Each number is 128 + 24 x the weight over the matrix's rms, rounded and kept within 0 to 255. Layers, rows and columns count from 0. Numbers have three digits each.

# up: layer 2 MLP up, 640x160, rms 0.217, rows 274-316, columns 0-159
# down: layer 2 MLP down (transposed), 640x160, rms 0.104, rows 274-315, columns 0-159
up274:111123159111144134144115131129128088147063145161151102128086085129151103123115145154098109131134105184130107113157131092110133158103103150161119148119162116115088124133092102112119145094120089137130136147158127132153142113148151155131103165115173161122067131167130155137095135150175090129125073168126067156087111148116148113130148123137116117119167153129123152154104164124163129127133138106109153149165175100140133086171158163099127121130146099158138101092111129129162113069069138
down274:141145123160102123091155123130131115124095117109147074141097138170089130157128096121115171180138105140130135120111108174155094151091111122128115147146147096116108136111073102120129122129131106096135098141119181152117136120140155141101121149163164107108113096146138108150095155147143130164145117144152111101138148147128127118157140097148171126132137112143124102139141118105145111126107069121192103161097147118144106136125150137173113159134112092161142139095080090121131136129118162
up275:115164123145113154142123139115106154157138118142141086145072107156115116116102169159117103120116136166118131128164105146149119120092138111121113135097159162059114142114089154099120083147117147142156145128138139126135108172128180097064155087084165127097153090093121145112159141128151158133147146084148132100159117139119122141162113134128135093151113145108114126142145157172109082155181100140120120106112122148113152080046134107123144153104128120118150137130143088173128108154163136
down275:109140104134156154118108145115131131140152132091122126113096130109065124112136144155104157120141109152099126127114151105144114151105121105180136134119149148157086147145135114148104115148121133144123140150127114133135186151140131093141100103085098111138173119108130105094143171128179121137114109114167124095150145138129123075141124179176106159086137133130130127145150120056123130155104132128116131122164118160136075144097099116107157122156136091116121151153125124118138154132104159
up276:108172131127107148129105163084155102164134126102142160033111113137118155169098135105195166101137121179189068072134140127137125141120123154082127121100081138136157130118090148194227166150120129119104108122149120137145162134147125109145103097134086123062152085127165064186170115120145160102120138191091122147129164136179092137135136098109146166130111083122145103187108094126084093077134114099171104148115146042121111190110153137103166182118155049139119138168067182143053119061156130
down276:178140123096137152179180117163136131121108122131124147150078124158116141127114117127160193124169104161128104052114146142106152133119145144122127150077088110099139107170169155178150157119110096225124150184066188148071106172122104190097106087149122132134149145116085117081090154110068120063118142125112115159130119134141113168110142133097172124113080108110101126077131112124139106101095101155121153098095103160123178167153125129145113148122124098128131148146127122162132144082171109
up277:116176136120124130129138074084151102110134188130080153110136146130135102174128115127108162124126149151126146115152112132119110115129110105104110106161134149154131091161140130110129095139040152150145110127141117115137096148125209132098142110094092145122152138132181170104108097113113164135117138107133138148131142115123146092126098112146119155107129094165140151121152096115124148145158098118131142147126128125163153138115135110124115106164139158094074182123104184077168120131121119
down277:165127141112131112156146142153129129124126136123114149149125132117165157111136133114120085126128165177117108078063079128135098108119079089143101101146133110092114094167111098076131097128147147110139127158078151141095122104119136116145116149094159199119138150158116108144111153144119130142103133145096150154104177108151099174153145127138140114134096116135121151118130107115088195143128128117126158143101122154168135119120107145168103125138178131118108159170115135108146129110108139
up278:143145135160126119124111137094122143148115117126118086121152111095138089121108174097141120124107111070146142148131095140151138083125170160121152131131138119147129126136128102122150107108180144115147105124129114141186135164125139122093136091093129109149176134144126106141143152172135116138148077157083160102122132147132105125148112160137128130166129158136140169123124146089129125148140103092104141086153118126137170107127124125136125148130099136124114156074124085152111103136145120
down278:133138101124147107122109119140151088102120141131123153102154134052176123135135135172120105094160130140125146134139142173094121121134152101156166118132144151103104089136184119125166149122120135141111138136099122115137144088111115104121151143136119139113120151110117106113136091143118142132143090167111138070115105112141116091163120136140152151137113116117117155141124112142123137152145144168156120094122130116154116134144143140130149107137088129128123097127163116121137123112148132
up279:121127121139106106133102141116125168176149120132160123108129123133126142138139131127146115125138112105169131154109171112107098124146140154124149129108097150115134111129133121149134111110156089131135142142109127136129103108093135160115107124134151107083127172131096103094145126154083168150117147125136098129112119156133115118080135093165174134112118182126133127116123093122115155148124151101137131090151160115095160090155102133182111136123115121162122133162104155094112148126133169
down279:134168104136121140140146139138093093108118146150102119129145115102095122118110132182150145169127120110097128137109162085136143107130177106150136112120127093109120149134096124136130138118140135137141129125173100133132138120162143086140120115139155124123152162111106161117173101092102124112103131124117153077144113142146152160110139081126123128112164103135186119127122127125124112102158112078190141145153115102096178153106122149096080195117155126109138138125101137112100121135091178
up280:117119159137123083150140146113117106085090137113127148151149122125162122090155120078134153155116171136113146105146112164142162122056146148152136141101128172151135095114157119104132133153121131114125118131079144159136092147103134110127110096129150110086122084124185136128132135125122137126160143108101095121125139128102142137113152151135139118138103069141161130127116147159111123113143150133112157123153145108091141146130095129144098147106143092132145159138091176131126125111123147
down280:172103171109135127138085146131118132089079162108122123135119135092132133181118091091125125129162125084132140142155137133129102063078119158185117099120120173116160094114095102141114114149148117116107123115088168171105098161088078123107118141150137118148157090165101146155141085162128127150147167116106093095117092127123117174146171171153136123105080103111168120137173173157134130148068171139139148160112153133110152149155120104131113101133130111113139113169098147133146140105117163
up281:107103154135087145135124105138090128142124163106166129137121118124140131125143129115128121126132137144148168129138146118113157110128101138092121134119115135134114111150164114122112149117139152121152123139138128114118126130112135113106129118130102129132117137162135115129139087112130135109120131161129147145101153107106154129157140109170115154130110125132149161111103134153095134133123119127126120156141122073126141138158114157109146125127114153111153135133122100132125106150078111
down281:107122079169120128133092134147134134129140117150128116130140112126129135123133126147124124098128118167140144134117161119131141136105152108124135147163091117160147121119164134132125104123152097112129121116156132130122135134126127140124146141123083121127127129124119148111115113147141126098109143149135132137146117105100125117150122126139131144124100128121137106105104118119133120142140117124089138137115140140129143116158106117119156104129129128122161108128192119094138138120146130
up282:142145155118125193141150162106096132151101105108145122098130112152173150130132166128156111126112175118132108116132130116108153152128119125100106144144089134124153136063131142130197084123104156111109118086095132121133081118115084100131141066117128122149131139108114102159104124135131139123151109131124120151167121074177117114109112126115155116137125131162117133147165086210129115108139087100120124149128110136138108134106127145208162140137141116159159153113094082136139124162155107
down282:148124111098140100141139119081126176165143161152145116115106118121167110099123119159169133179133134116117128117133132100139095140105162099085112100110163153137144187124138073141100127119136137121148147130097079126117158098151151129118200105119124178144144121103189108112134120148138079135144160087124147112131133100111111130167132169103166125133146144151091092140143125104153122094094136152143136133104156150129110079127101106112116152109106126156143124139134124099115122120131127
up283:143126150141161117140111156136134123131113119118168117115122077118142109108088139151161133123134116108152109121129161156149135098073145150110140137170105105188153104119167150139125100123128122156122120118130111125157125090162094117123143084121136144157115146136119095111162139116151111117104115134128109110153162115119175124108123141112129112145120132148094130082131094155135123119150111143143106156148179070128116089106127105118149125146154085132156115104130088154114144134151150
down283:117131159096143153124141124163128128129117106115166142120128057109121101132165142147099127147124155148149168148132155156112136144110125109153129158157144102167116090131126139114099084128115060127156161165156138133160116100103142130123125124117113139151122181158136111140096166123167132162119131064140124129122181095180116086108128154128116132131145148109115102128135119088145141073132123126154136125108144119126053142148126096116141153111078135108154133072099093147082130151142135
up284:142107143125141122120100149128102121122160097127136114084114113116115144127139136116159143173132110130101105135121150152131167112136123117143103121162183139089161111153111128154109156093131166164135130106133124109138103123103110150092157152145142123088112107144128112116175106133102107109136130115151144138105174124123134111108152134146128121114128139112131113124145132144096114119115116163151131110128155117133102168152124101122144122127148146109125122103147128140138117106087141
down284:125144135137156138104088122149128135124140098130134104127139118119157136104160155158114097111109143110130128165144121146157114124118151138121111123119134132128095156140156118118155136144117138127143085108136111093132153139141139084130137157129125114145125108129111110126117136152122154108120129131101110133149103135148124138117096108158131124122126122172118156124141109142136128103140112106114116109128095161120132143138097153151110108133146117135138118130137108108108115138155161
up285:171106182140144166056127103168073159069099143138126118087154127107125175103183141150117130165138140153157106105141166123136108131109144161121153141097164118145128119139132067135124137163131127087135103080106131118113128119120061162178124110144092082140141116144072129130112089115156132111121134137112156148107146146149123148079139160103120106074197135129145140133156076132114141129112132166151100153115136168168096144168148158180071076096120120107099123103184115174059117136114158
down285:167073158113136173154149082135114158140145156090106158047151099131099123115124146113123146082089092099173142094119094112155142161089124103154149120091135088122139168079124072071115081144141120142100152120108099124138124182124136150108117133132091135122086118190117158173179125141205140187133120168127105081125135111139167145108148186150120125134122124137126135121131083085104204111111095157128130087112126106155148145149087155163126118173155119110091164163132140141131099159123147
up286:138100132154111118133120166106111132112153119106121120101152129144116111106107145135121083102095092149110105128134124164069112092144137143138149149123158157119128136133146147120128129120107094127166144123139102112105134145134100158119103121145117133100084131129170101172172150129115153127095103140175149192131108185148117138108114073112160145112156112125181133166125113123119134145163146140165152109179113138132107094143120084165109155081121128121118102124144139137135153090116140
down286:138138134107084156121143129079141096134123159177142146108138113119137102133089144117170082136093135124146100152141161111133094131150135134137115092114151117104143117161121126077121131105088111089148101112110084150107122170107143143133112122152137123141132146111086128146147138109125142130130138157140133125148121149117092151127106122120133146145148137135179121149094105102128170161099144164090161156161135120155120102096148146092149180118130141105098139118141121134136136134084151
up287:137111147135102117105123122149087100097114123143128126166125108185103142119137165112131108151094140113127131126134091137142160127113123172079128126173126148088117156157135113112120124105172110165199154159150150170143170106137093147121110145173113129108108129101133133100097113090121115072120136147159108134088108136138122094123129090070129127108113139108115120154131105114084096144166192129163084119164158158176124133090160088129182166084129115132133122146163108152123118158173073
down287:140138168085142104110115092100113129129123158075121164127121145109093140148116140154150082135108160094117164122088079119172107132131133119139113085184088100119138141107112137115070139170123108114156163129080125138168117131159145155125060108088171146141138149131136118127145157089108104089133165139101177091166112172117141078164118130141096154150157132152149097108097114146165130121111186121148160143104151151137102132130093177111138120125131113130123172110143124101174142123101120
up288:135083148155126123140179105121134148126116140162122145146153115140154108145125106136140197141142109165154136112221079166178093161099082107110139087158109132128156075112126120139061155132144102131142187101090054102160126164113133159142154155134084155139122104111160120145093123194136148130058135125077110144117160102068138123134149119121150107128140123103063135153133136075123114096167123169140108086089128071158101131132132117099160125145099140108128146099127097134145155122167132
down288:170118131123114178147151147105142125139160166148124117069153074115096104128145161142124109132106118164128123167136119086107122151157143144119120145098145114133089132118103100126132153135113108131143157086114106109157156137133107095122096122114163062167170156099106148166137126047116101117140121151119144137151117146121164156117092133110112129098156088155196119118146148110119164101131099141123164126160137128123106099116133111095125159105144143122107149139162129138111109145116152
up289:149118105176124095126148129105174105102064172144191126095099164121123179159113192193135147101101122176083171161182122117165110186139084134109162105109108095137117116125105128094110147135115146092106085078084155174126142131088165104169131121126142101071125077091142172094113117095163182151108169112143160139113128111145178111106093102105143159137102143115064125122174100138133108143171149115113083136118183145141122123103120157193104167170137144138128065130112098181085139085132076
down289:123126102109113159125170126140153122112143095141132089131123122137161093103090126110129084149142149086163105115121129165124144093127166133136072120148123143133168167173106118124082128178178163075105168076140182161084117142108123148112159098152103144118069085155115189113090148128113170087047113093102133161122152110146107185069095115086135142160150122147213135128137132166107162153169159148135096123106127146169122162101135120125102114125076130157122070141155140167094117170075118
up290:161139153125134147110137160120146168105164127094114107129163155121093135139077155123112126146132069140140144153096115161105188121115094164143131131141122135138123125118120125135142130114110164130182072093112116140118129120143124138150132129178146096117136114157135134134103093167119138138117134123118129112103140101105152132115132129118119137140111114119121123135143104127117089134132131124107138175167153123118174144097155082118136181117134087128122144120143095115119092106169075
down290:113124116118145104123132127150125130114134122097122096139132146147100112135130129117169073157117119113110105109175126128165134147156133096142116168145162125089121118108110138119172124187132107120111136117151179115158192149155119110110115112170144143114139113175111157097115112140094082150119117097147148098105151144129129137120143111155123130146128129120118133156133142115096125111111130146142161146163134117112152134113114083136122124130115119132088127148143105101124151110116095
up291:138173116137112102097160119133119116139100156140143119122153114108079127144114141072087114148101141110138107109146109118151125101115112104148090152116128115123177142094136114138163149148136143102137099109145142146147127166149150132134131112167152117140146118121124098090088164157194146102133124147081074131144111117134132091111112160122118156067149152150132156170143169142164128168183089108114117126111155113104133130122106134118108125120143115119143131128117115115134143104116131
down291:155136129128135085109107094123153138079122129127133135143143150104140114105137135152099125125158123129156133146152099125116115139078102101152110135177150108123168142112128130140126121114164158103114142118135153132116126135137086136145132140142082122121099117121168123149103137161155167134154168110124126108171088102159183122184077136128129132158109150108111113164100101151140109110111131141095116108135159122084128112136165124123126093081132126120127117125109163102151123137147094
up292:113139145139118140093094117111099137126133141132156123126110172134147126136137126133133141116151102137132105139132139107122157117107129150157134135157149113144140144093103127128096123154128094136123119138116131110111127146128181140104122107145118104129151144161157140148112106140104140117143126122119159119115085109089184133149118141119137141149157132084117122135113116107160152119126102137150132126117101135128123121099130116111090140126125138134131121113121141150133150107130121
down292:147103134142160150096131114124124138135155126146121109131120135147145125117112107151136133114138152129112134140119106101147116118121128094147134131140157130136144126112128118138135154109133140109127102125138141122130100156137135107153166100124116136139125129121104113117130135106126128119098143122159170137101148119122119114118113139157089101149148107134161119089150118136138111135133184140155101145170136104118127148124107106131150132107140149104105092113127134142093121132147119
up293:134137136183136147128121122128120101164142124108119059078134158155169136127094139099139097130100114117159156122132120105085124108114125146109086138068151153141157156124111134118148147132127147122146180142089091135142185161106158150082139078129142107095069121128144095143097130118111143159132132165130149149099126116140123148118139104085150157154167161133080110168139124132160083104098139120150132100065108134119160127150097096114157159137131117135155178113151140162110119115137123
down293:152136077130127152125101127082150177178098136153118074111098139132106119144102117099137162153118127154139133115133100099136092097093119126080099113109128170151195135158138157102138122133110148106174104121146134141144137083129108133099121078111114146129097146131159104128162082157129162135141132120141165135101150075142140091125134165138091153175113180125118125168107138156149134115102150125141128109051113162129170147154084122079113113169120129152127133128162075153137116110157114
up294:139132137132121114127131138151106137128133137124146136149143117134116119126114121107118127111151079154125127110142104162142146132113110145158113121119125100147128127138122115133133116135155126115149112149108152100117117121162107145132127100152079141128071106118123171104141123128105138139088172138141127165157154162083110115113121147098105137130137106152135125151119150130146131118136133140155128121133136109113156138132171136116143161079094129098110119140135116142129129122114138
down294:145156129099119130103139129140155130140099139112144159121092141151102135119118135130119116134126119117139149150107101125129151134122105119107132130119144120120117132099112146119109128132130123124147131124127146127082127166105128119121103154117111139144123129103127121096144114140126124116117134153094134122138101156167156136132146112115120148130141132137139103139153140127121102119130110121126123140167154156125100138155120130122118108122125095138115136126148122129132146139144142
up295:071099142103144127091103216159141124114120102112145103082151166156156118126124151128139174159089133139144104099096104113136116107106151105130084179164138147162147106164086147148124204103112136114150188059078157104136099095119097179106214144141077145112103115158156080117203131108087174110128148097143135136101191066115125142108087135141143084120070143102120166140104161105111087123099109152143113081143123145142083123125182216128161097117134153095159128148098140141145113093154124
down295:104141092149154130094099153180168118101140057133145146157151143154167125091129171144116097123131124157123124159128084093112135154125188142119156161098071147092123150126088151098127060081160186135096166084149108105106079128119114175075136130127148099155104125155113112088151149093134191114131145162146081149149127130139142070119076087086096074177120114147114145114129197135135102116151122103136084122113166089076130119130152124102115127109171158135146175139217123145146119149136165
up296:124092099149132168082126126131142138138127126172140163130163111116112109140150100185228104116113074145136200150091121191182148092128201163199109087142229148118185104177111139101164104063142140150133146076095183145114133114114094121098185099191159056086139154178110140074188082111103129037185132103103178134112150232164055074095076108105121083166146218225057156168060126078082189108106070084130109079093149157187093124109065059078066154096166174153116074129076185103168114137167115
down296:184125174182148132077129165152180097134193115160146167107187150108102103151153090203133137133153157110159073212136170116064139082126164105055140104206120130136073127140134128166110117141122142123094106090128135152145172132115147153094159119120139181044028122107151018166141105202164058100115106079040158103111116067148073031137134120133191086143114136121068184114071172037028142161124154129114164082225107118158114160116136177166079220104076088140132077157173090146108122207116153
up297:108084134170149164139109132124083127110102134150116110141148127172167073122103111066078092172086115051094152142138158139115122096109128163131144110122115111194120151079115085145108172099153096107158157165133117123085082106118090166133160075125136147120120121162069157114116147176107162123177143139176162164158132130137197105147181132113149099131160116100141149077115169136136102102179099082127124139128103133171136111142094156078124175128114139166125173095126140173146107096133123
down297:134095125106075154106168151101147111098137135106127139150123172135126079080113124119119099113116135129131102173077177169093167101132131103189094140077154117127097097133169142128130159148096122037159131139104163139120119106111133136101186124130099146134140093140144106157123093101114189166114099081075139134170124149154185091130102108125101101093121104142106179109096179148154089094084147128117112138154094146154136148168052129110141138136202138099156147151166097176184139136166141
up298:107140115154143089137085139100096097128150169148115117136156131146119126141121145100143107145145107096133116146158138176133121157111134163100119135107124161130113156096125112114159137103089140146146141115113130134161127135111132162112142122073164127133116090109134149181089095150166119106124087115128170116141149135110162154105111110084139162152125138141107118116162103170106122134117154130134086127098082099134087111137129158135107141107171153162133148121148132098133125116114114
down298:163156138118141110170106183110123090114162155185102159127106134178108126138149110122126111101130111090142112192119088116124161161109123114093120096151129116130136175118150128103156087118120147145170138122164116141117171117098119126074143156086178168127112095138126085144067133138136135094105097108091160155135125140132105153094132153105152148156094174145149102146196138167113128170108181145115141081078035068104134140111122116124110149100175132223092122116151117092188107103095080
up299:112145120150131165096130133134110115131127080099097109114116116111113133126145196136111160141091111131104155142185134081177101113120176148096137085141137177184114118111154142122113123168121110104105153082170109122141101118137133128080143104130118126090136154158119107175145149092126138142110116122151112142133148126134168144090157135081180111133169120154122115106171157162167126085118104122131096158126156129093100109184117122085112166153123072080103140090150122106110178144141145
down299:148202101154091146123184130157141087126124116099162123159110114134129140114157135128094169111119112164107116154106108091173115155126101111120090136149107110105148114098120134122110126191120114103148121124134128104105091112116115133119103161101115145156149139152114151139142087070100123127165116131123110155153157076126121097166143205133188147167141128139108119130151163109150148120063101062175127125144090121102154122109087079087162123106139080160098132160125126133167159124159161
up300:145116171135129067145105112143137146124138131140095152092096131158188145116114153132107135168119132107137119099143123093139087157151129086053143090105130114161157146104180195130139141128091142130107092152134086108109114151154150099143107114142146147131119120155142148148117083097108079092130152187106158165147174163094129158152181123123139130067119125093123115105139096091116148101152102156117111141110153097134128141123131145118155128139103121101123115114088125153124115177171134
down300:151122073115162117145141140091123119134135163142120184099152126101160134165066149135134122135149137105118062123126177069125141135149102113095127133135111122141171088096138131137083130154145113092075112161148121168075131131121113122126142097137117110132126118143145087152113105142123098134103139150161125126189134043166109114127166092188137137085140134103095193121143183125134150103154152132134147162102104152115126167129099152113121154128095085159171056180134147102109143138130094
up301:073121149111127128118118072094141108152133169087156129108143165108095128130147121144124148137132165154160105155137089124124133074179155108126166104140132114138114123106161117162099121070137118103142161110172164148113168151142122100091113152103163150112109073120126132115123094079120144108123121135120131159078162099136127138106114126130123128122194130106136152125120161153099168103120139129160154102131167164114158107148143130113110136089173118100074173121119112144151141137106112
down301:110139145121145102093103145108152153139077110144127108083113120127133112096124128126115154119158163133114099098096102146164070124164118141107134137138110122141128096130152126183138101086148153121129112101161178153120118118152134122116172128104094166128119114108116123103156111116167146126147132079111121138137117115132086137151079102148120160137126169135128142181075142138116201158169143138104120134106093135150104156117126125117119118086162136098100125188160161141090135163134100
up302:113146170106121105114104112086108118130109083132103094111125133160124143136104104132169170102101108152171159135125082155121183135133068127147083111137154119138199163132129151152138132139125152156149120086078149058113085108181150120049123177128150077129153090126140118165096109182124153081139164141108135136137213095198101091136116106105133169139163098136102101139121157110163122136149085112095079095100175088157097132127158164174147169136148167104174077136105108104210109090106191
down302:109066110080081154132088161172144152139144118092106135126147106152153136161082153139154115110174170097121093155098132159137150154166141139141169133123159140134133116173093110112139122068134140097118134127150108193115127100108147143143178140131109119194049184095103081138085175143141132093128242090165155131098133174139103049128114161108084142105168057111082095119143095168140143121110150130086035131099162108078171132129113135148098100130144153088111141137147150181114140137132140
up303:125121140094084136107131154115136164117108180103105114138133151088119166097149122119118126102119143144125108128134122150113134100091130125143145122125148127133114073098130130187109107132144132138138154115091136096103152147102115189160122094143111149128145110125136118110077091145127107136128159137105130148099119106180123136136178125103100141113178144122125155139139106178148143069145125136178082156173143151172097145141111140180106106139120118153113154093129105100112100133141153
down303:112092089150144104100104132106145135112118145134081140124122137146127063133119119160108131100117123096196149116113131103141085092144127130116120149157126123135157162108159190153125114090155106117105123162144155124161137106095127134126122152115134135108123128145127145088136143086199072118131170115132123153112123068164128119152137097157165112134108161125097111105134095159135136123163108118162118158151154122150158141115096124146139156100140162105119126135141117116131098160113167
up304:145092154122145131134127181086161085100089148164086142105114138062154101151103137108115179134171119103127124149149096144145139099133166114104163130124159161116107172092151167092187146103135140158162116150162109102148132152141149101140102110119130099117137177113138142150117174088142132049117132094124140149115112124105119105095077103091121079138148110124144137173092141103160133134147085126134163137161104124158106160088081127131154165098177095188119123090154137118115134113116164
down304:155132146103146191087133098111137138119080168141103112181149120091106159045139121091101146089160128107159136163130081116128131143115142132072147077159138129150133176122160146127141130155132163185130133113146137140150113132146137134165092154109109110172098147068170184127115103054068100097114146102135128114144147126158120097128138176149139113143133138134139097149123169129156130151147105102145100169143094143145096118112117083118121114135135139138153114105163113100101146116132125
up305:100145141132136115145105139124131097088137132145095098123097141122118111113163115102130111150077087119122128128120145173110096092118132121108116110128134174156064136144125158104156127152123130132135128126103118149126093155144119150083126083181093109142136109102159119160135175135122174116175122166143160179123130114142167156094085134108122136133151121160116128127109082151111086101158135151152123156170164109175130143133110120098082110141110148081155162149141125136132093139168109
down305:128159094105134173157153102130122129110104186146133102099109102137126120136127081088118101121088121104145170165121150122115080075145171123095119143133100178183126149155119159094105060179158147106128108156128115151089108146127045149079185070174089115175185047102184092137135187123134149132145157186107132155085132101141143086118120159169158143162123177158132104151157062177102134113115208130089118125169090118115137181109097126080168163163069199089115122139096081114111114134140127
up306:073111116146094094133164150112110138148128145113140119114133079116104139141150103119139124108114115162166038134156142108124164093164088142133133132087165102107138127123084122165126100106151082106135190101113118107126150089151155135153080095151122086142117166070113117181143141120118135144113135124115127162109115117157101161146152116149161171147164147141184134165134144100136122119164126127149170105187148109163128136168130173120111127112160125139132110086101118155135120079086124
down306:133092093097120160140178146107141114131093102096122095119127098118100127098129137144159134132166113136136092181131164099142069117112169102119114139112129115138154135147113125120117122109126130172150109129158135089093163120138138151124136157155128167147118127136135104143122184100082150108137128125134144124132150141148090110143097144136145146136067150153145137140153121101104095145127100121130170136152148148131169111143107160133144103156135127119106084161072124133129131136066122
up307:173114150127146127123149140102103131159151110142133112144151127102153148110147078081130117177116114174137157114152109101128144085107128143137151114144085163127090126151120115171133139153135126149101121100147122120091131160167113113125134100119142160108110153126113144127119083145138131108121126136099086098155144145120125088158138153145090135113135065136157126143137159135155142161129099115114091115133139116121143154154088096156071097083174128137194115092105194149116089089118151
down307:139109133153150132155147137108113126124145092139099164049153170132143118086113089117103087115146123125155114116116114082126124109108134167156184149138130189126139164148077126136122127135133147113124134120135157093073165134123086092129136142126115094147113093104136157107119118170113117170105135094102082120124160125124127112175176134129103121132145077173145146132123153123120095162114133107151119081159120158145153172150127112127095141093138106120168080123145148211107091093146169
up308:170115132127101161145150157136151178162097184099114105122084072125126100130138108134142069091166107103104112078130136118164116171109139139170159125158130194135125149147112115123168066156101095124135121166126125116064140065119116123166141158054155148149135129162161109122164124161109149094102122119128142148149132104137145115129120163125095089125134145108151138163108120123119087104143073162154120129141106184112138156102153114128114149114147065144128110121098100147187146137105169
down308:174156102100094116172111144131132139103147144110152169117095087111117124125116167152121141118131130155106048085091111147133105171103083128167154100078113119107059078168176120123093088151086140098121123138205110119088110133120200121137176125092157099177120151158119096098182155087158144115079143139130154088120103192204137135114134134127116113146115106101117124057123056133136172152100124177111131117123122128148128116143166139164115122170109096131185142147158123190166150123139113
up309:125151115168121169128139146147095152132149138121113110124127134151121155156101169120128153132084105152142106124107119142149145118141104129118111129135143160120104177101130126141146132110146112123164123136130135148117154123169144094137109105106093128134115141139131125144158107165120128136098127103121149135112095083122133113100114114160137096108149143122131171117157087131139165126092150115155097128133105114132146120098116083110125102103137149145141158146121132131141112103125090
down309:089147101159129134089095119119159140125118118140092111098126113109141115153127124113142164148119120134138115085098139112131130149131125127118113105132150136116150189123122138189150124143098152150130156167125125146130117142149117117118102083144120141133102124143127143148149133142159107123126134118140160107130166101122138089145166126145096137154123103118122128092118137134143120145106128089109142148144097138097117131171121104116091154135127124111132114109173146144104138144118117
up310:138119159161155114102165115157144146067079121129129097140124125122173148149172105120115092158178142168100119122152164111138139129137126123139126125085111124135117151139134133153126111127112106137107084098119094134138098111121152107114131163120122139102109122142132125134114136123148154110166120156151136127101167101137148148095112139121086144145147112111081144139147106129114109115118116141103132115140128125128122137134100149150111131128171156120134126133132104124133101151130121
down310:155121128121172167091103103138136138121146100118149118115127157109142134128081164144142098115109122152099114115163122112143153137134097137136146116133158151111147097144145140114127122157143104124133106120134127108131117122138129160114136183125154141104115098116122145136162131157108120112087123148118146095126144115127107122099157135145119157134099112150142107106124131131087119127138113127110123144116134131109162150102117124087138105124115155159146144138176138135116125127113115
up311:138089144162144152136113077125094156113115184154126132139116134145109143162132109167103135119150112135101113121110100126130102112152126115111160087108133090142107163161128131146117165114135127112134147090114122146129139097104172104121108109114146117091146128132154117100144090131129148158122099152129122122108126105114148166141147145119121076128135142128159141124160130137134127149106113125118112122147140094127135131125089139107131162085132173128141123132139083167138143145143108
down311:133143126168188122114112122104097136129113098176109127093125109141130137147089162140143125156133125144136137128128148115162173135134133129127148108113157121141110123132143088148146112076136137101114115147104174125143116137152133105142131113130109125138150122133096123117164108142139113124129110125134159096171105088101122133142114085121132126142128119116094116109106138187123112129127108126091150142118156075155106131146133135131109137128152131101158132119150166121100113143126122
up312:098071137155093129126116129183159116114121145124106143125104124151131102089164114146131101149154144132111123138198159142117193118113169124077105137141146171108165087124124122121149112151150139119111133160164152142111146114130118123130138082113130177115127086157101133117098075173114101171129158132105116152145120146127127117136111051088103132132096130130088129128183121183118121109161088138177093104110139096163104165142114156118140158128131125114113147105129089113112142105106125
down312:089086159104105161143083165132123091169116111118172155146153134114155097111147130174133101124155138142142108125149127143154150154130136125067109154127131105084136194141097090129114109182165208157129158163119185098117118091162117110160115130124116149134192124194129070121150098091082134180161095100058126124114121082144127155192141156146069138140112162134108124108153130156130048125119115121135121123117143089079107122137127115146128149137106136067131117122152117137059120119112127
up313:126119156124130121153139128132115148157137134165143102103078106120093117164138083143160150118097142168082072117134133145098118145102106143132090148120116159141110120168174136163097144154083146146115146121110117085189125106068115127121099120145117101060093113131133174170160111114106117154137148155144095119113122141053122159158110109145142119121143151142124094125132147133133137154116135117126155167142162124140109135115123152110117127126121111084136163102143123151167145147145133
down313:152166164164131124155107109108117182122087128150128105089093128163122071143119097116167121096129124125186102128091115090104133120111075147109064154135137150126112116149152092158128085139155157153086132146175157099190110129122081087083128119122162121133060135143115124185149144120152120150121166125158087064136081182100139112163060122153185115197101138120114117151127143152100172170116139140154155129160116091093130130150098115133099140108020141109151166146136098145114117195154159
up314:120145130113094129124146146069139161093097141120129108114076135143132080144125171112132117184167112089144161126180100132120089136146149175116174198104142106074102135113129139173156139156116106125171113151136094112169142166116119134131127139129124157089170094136117167140122121113130096162138133116143148132125126105134121143087106103124113127136136125147124146124134092103124143113100114117152144080136106133117114093108140096115095138135130138123125129114138152140132145140181108
down314:135129091083113143123136147113124123139128127134130096135146152120128079131091138142117100143137116131110134123146134126135106132125159139126143173163100125139127102145087124126119128147145151101165160131107107146173165087140117129121155187132123150151193124121127139135124101109115161110114132120091087149131113135146131176159121113118144096101114130135094170168162131096104148110134126127118182096149102153123132090142127137090118116163125047133138118085115136158123091102155116
up315:110121131138113141106135097109157123145132123147106142150130149076123132144156132122097156164107130149092120166178081143080122134101142112143144145103167139172146112138116098124160135187122118134121140135117112149136114081114159135177133115111090142076117111130127147159111143115127134125166105166089121119127165122113129098107168097103095124151138111126141120131144118131083121112145133131141145136112127144126148141125149093154110124099138127119128137135145130120105164087117132
down315:129124072124131110070182136129118126180111111129087170144115118102155129155145147133061138161127119192147138147086124175117154138193161124144078155138159126132171150130119121111101183137185089132072126111158116178096124088159153158135107161108067058102098128115152115126097175119132155134151133102112184096154131121116156176133178116125085125143095113099154122125151127105099106114115135115153127104118139112142154143093090119081096100148100126159122081177151140122164130093056162
up316:103111140163134120144103116097105119186152140162195093116103152118140136126145126141134139118138106086130133133157127145164122109140140139135113118103111112101152099134132096164108076160131096138131124111145147108142139159153134076147104118109131109129127108113158154183100107102131125117109126118175144121103137147115169166113132137108142133155176136135136123159126132147126151128149114106144118091123150071142107136109116110084110122109127108151120120119115173093142142156137115